Weights of a small GPT-style language model, trained from scratch on English Wikipedia: 2.45M parameters.
Each number is 500 + 25 x the weight over its row's rms, rounded and kept within 0 to 999. Layers, rows and columns count from 0. Numbers have three digits each. The size before them is the row's rms in percent of the matrix's.

# layer 5 MLP down (transposed), 448x128, rms 0.19, rows 435-447, columns 0-127
094:496483487496480558488441529510508510490465516525501459492502502471488529467469501530526519521481512468503513478523492529520500463511476480485522549496474465458516533508521470511483518490476449454496507530485499486536518485487517523459453510542509502510471500494532536514530495489498525471491517453531487506559491511472473528523480501560487465494518510490525487450498497523487496497548
090:466494490493493484476467490501497483446481436508485467472502480514506448517523484462488517524544499509518496517470480509471505535519511444511519532482481493514522491494543514508505488516510496543489508478510537511532512509495526512556499472520503487479547502511522486453497495451533483489481524502505474455479514475493544538489498502547471523512464490524477538503544477523492514552453
090:458525494522478494505514454518484484478511516462521491526487463481547488498495505523495482535514484491469541525553487533499483516493497474493503472479502535506524482520527504518485514480545530462474534489506571490490486483502514548501490486489532514493460522462513480515514525509507466520529502504479524482538477478427517487504462448507534490490476522512510520457506517534468509449470
095:492469517496517507507498500523484540578440465496490520481497543513582465494495477511500491499471502460512494474480512484535484513483480528515486494529511509513477492479536523466467496536493491474540501523479496481517527511527496541521517501483459528495501509488488527517456487498494484490455568471550478504530505464491471492523489481467513534505496462517486513495508528465491517463494
098:478536488502518506502512509506508538523497520482492423507483478478530518476501502491490487456474518531525520509500503494493475448526509522526503541428510437438495500541516500494436479553492469497484531494474530510496511545526490545495468515504547508516499499502513503498490494540492493521502506496506474506491505547479470522532512482529507480493476511532466463494465495498502523478533
085:494546538514480505468502498522474468505511492486540441514501501543481478496493495532512488485502494491450489553517496539539461503480472474499492472494449534496482517471483511536504508476535475543485513463544549505507503507495508470493541488463498467498510492479484505489494466549505481543528512505494469460451526516466547538488484511481542490465495547500522484517502523520498491495504
086:475497456465506502524480523502514483458516460503535454482447507497462521500496523517458545533493495494535535522520470509463435498480435525525531503507473526445515477524519498494495514513518478493495527467462558522502492466494502527490490493499545545458517514506510510515509510480491516501477494521472521509532512497467500503505523450524478518524472525500513515476532517519481506480484
122:531510467513474462498481515502468513516497501493533530505491538529508504496509502505491495431523486496491469513483517524470523534488497513498460504464528492499545504503530491492512495500497465511490500542534500467518464541516508532458524459486458546488493511490530520464431496490472513516510503492486515567484481489510502459513486556546482490504473513468466544475476518485505528500453
101:528480485499469506490514486492498506502497479550501522524520523490498498538508522462515516496518470491512484537488513489511502527508509527528504532511481475521533475481501477487588514458443522423509454490489511542527502509504492478504519489459513502486448521497483510478499497538524425463518512480466502533500496500513503492463481522500510493521500521446487488511512468503499557458499
088:502455475503510526512494471532507533439506471518513460503469524510509505504507533534500510522525476529507520524557502463463524481460479494513491494444498508473519476522494512487467497503501507502497531499440505529522528515505474523472468524506497496538481477452455466520482492501502435508526428527499484522495522502501490475526521512490531538514457520527508516515491545502483517512483
134:525501480466524494515523481528523484535516512477489526488500446509503452511530494501539471525515510514498519564510453474474474532527465493518526493473511508491545508502505471496510556521533505466500535479507495488491520482484483511521469504535454529503472490546468492479510525502510515501466506458519498499469472503460486458498549455521497487496517493509579506476486493474458480503496
090:495513500503544505494472493477463522505485533467491518524516477518513488513467472504473490500473475528512453471491448470510528533514509472491490520488541480508497523476528500544479488460458528525536505515541543478515508494507511505515428505474515488509525475489506511501523521473494525481549500506508486504508531539518493471536443513477540497487530523487480501481497427483479479560504
100:503538487473464512466515534536554513508497509525481455510501499530473508518508518516490484491496507470494499494471544474478489522500448510516482493499496444516500526471465536497530488497504523532466482465485530523547516473476518465444487529464501471536494498480474496506503488490498557542477468475497493488537503492484514507485462496531510553474505527500483511529514564516485487552495
# layer 5 MLP up, 448x128, rms 0.187, rows 436-447, columns 0-127
093:510516537519500494520476504496529498500496498488504492496479490477474530541477502494470495479446501495525494480499473526512527496468498536516478494470493519533583478521467524490494503507483483510508469508522514513450465547478527544542486478543456450458524517523494519459485527502481497497520510540575534526516494527483503469506494496473521485503524440508482473476507499522526502499519
087:503511449528472480467483493458463473508530485478509528529482530492490492507518425504490495502482498489496532516488485510457520506468509475484463506520487510530538458527485533485524503521470520516475531563520508492510515481533466512477490517494471489515496463498528525480516521448538495470479509470533493489506532532497509498484484529505500525538483503492511466465537459479490516510579
100:511471455570478486506513498512482480476462500506497509524476495484533550517484529502494513463483482482513512518441530499513532483463512544507461495570470495479528493523489495496486505483548500465497533513494453496460522507502500515498490533509485489470520533475501528499450496516480508464518536500508490544543509537478532538459503513520517477546472479531527519483487482490480515481497
096:534524521540472469507495500521527492549506502530490490463489493487515526541495506456462526502487448505490556483480492503541539498481507497477502474497489456501494518496508467518549504487524464509533502520517491472545489517504472515557546532534511483528517463478508510517524524512501482447507531463489493476483488441498539461500491525475503509515498462512501507509476498535558496489477
092:450467459473448497500493478524532488482510502477472515488472468527514528521501493443506491537500494511515504499515501459470549550541531498535518470447509496538549480516481481471509473492557505509511565499506488536496498481494494504513524512501473484516470498492508480485505517498497559499488515507487544507505500519464549471479499518513479507541483448483512520539527507497487481515483
080:540489478480490536492509510502446511505531523484518506499552494532489504490530532440516481476516509516479521500492523541521515494508507453492473530486486482519494491514454491503514519455497477527524533511503479484458474535516475479502494556501482503531538495510433498456496529515543492454538516528490503482469513512517533472516466511451448487511516513512516463511497482546507504490525
117:486544512524464538524535488562448515536524502505480490486501488459528522494466512494513503507498516461497521450488533461477567490523505513501489486476498514534507516520482527505514505492505433521513491496505492477479442508486510506499448482521469507542516535480505530510432483508496453480462515530523484538507489502524475477515473526514497484473492490498485488503495538492523539504500
105:464506496495491532526502502495491471489507474486473515527482499542522489537455527462465489485516490489510545484549519503491542493508517519479437475541514485486533491502491511537495486440553502513465517464493489510477486537517473520517522539497464475543566485488521512504476494503490482485529488521537533511474461508497482485534459521460541444492474498499512495478490505511518489502480
090:491478491545448466520489496510528413487489486495521500516460481532517516507487499480507514494512477459436536477501471534480502506499469527517494529535512520464527467486500499483522529523489534511506488510532488499526507510489517536453530472514486504491490514550527512522469503466476524489518526472487536509491480507448522496504501493514542452514497464500522510462516488487482532438503
119:508518518556527534533508459504497496504467498492488528451464476498521547461477511466511471474495457533499520473513518475444537495526490532500510510515491477507571511508500470495490478507538447539514512498503484489467502504502488505535485502502478516491498487473520522508489488495517482509492504524540497546496494508513494484494525530499553485472492478532529491549461529466513550446524
098:446492455504481539497532498540503480517507519491489502527485515524475473494477534513499477468511505473510494508507499530507519489505426510486513519521469521512490487521493534466514468497521506472471489492511484485486513529472458494500505499480493528463495604534522491496510483498515471473516505477501504516503479455500520502497467492515495466503483460537507503506520604502541503518515
102:501511476509505496526509510491496482524482471461488519522487506520506524516519454520490548471503509467483524500486510501542515494502521552443471486537494510478486481511488529430483508420508514488454511507530493492505532521464500531546498476509481496520538518504513503487501500494530516458527517478516477498481481463502489508527509529527516445440484515527475519513494522501513577493502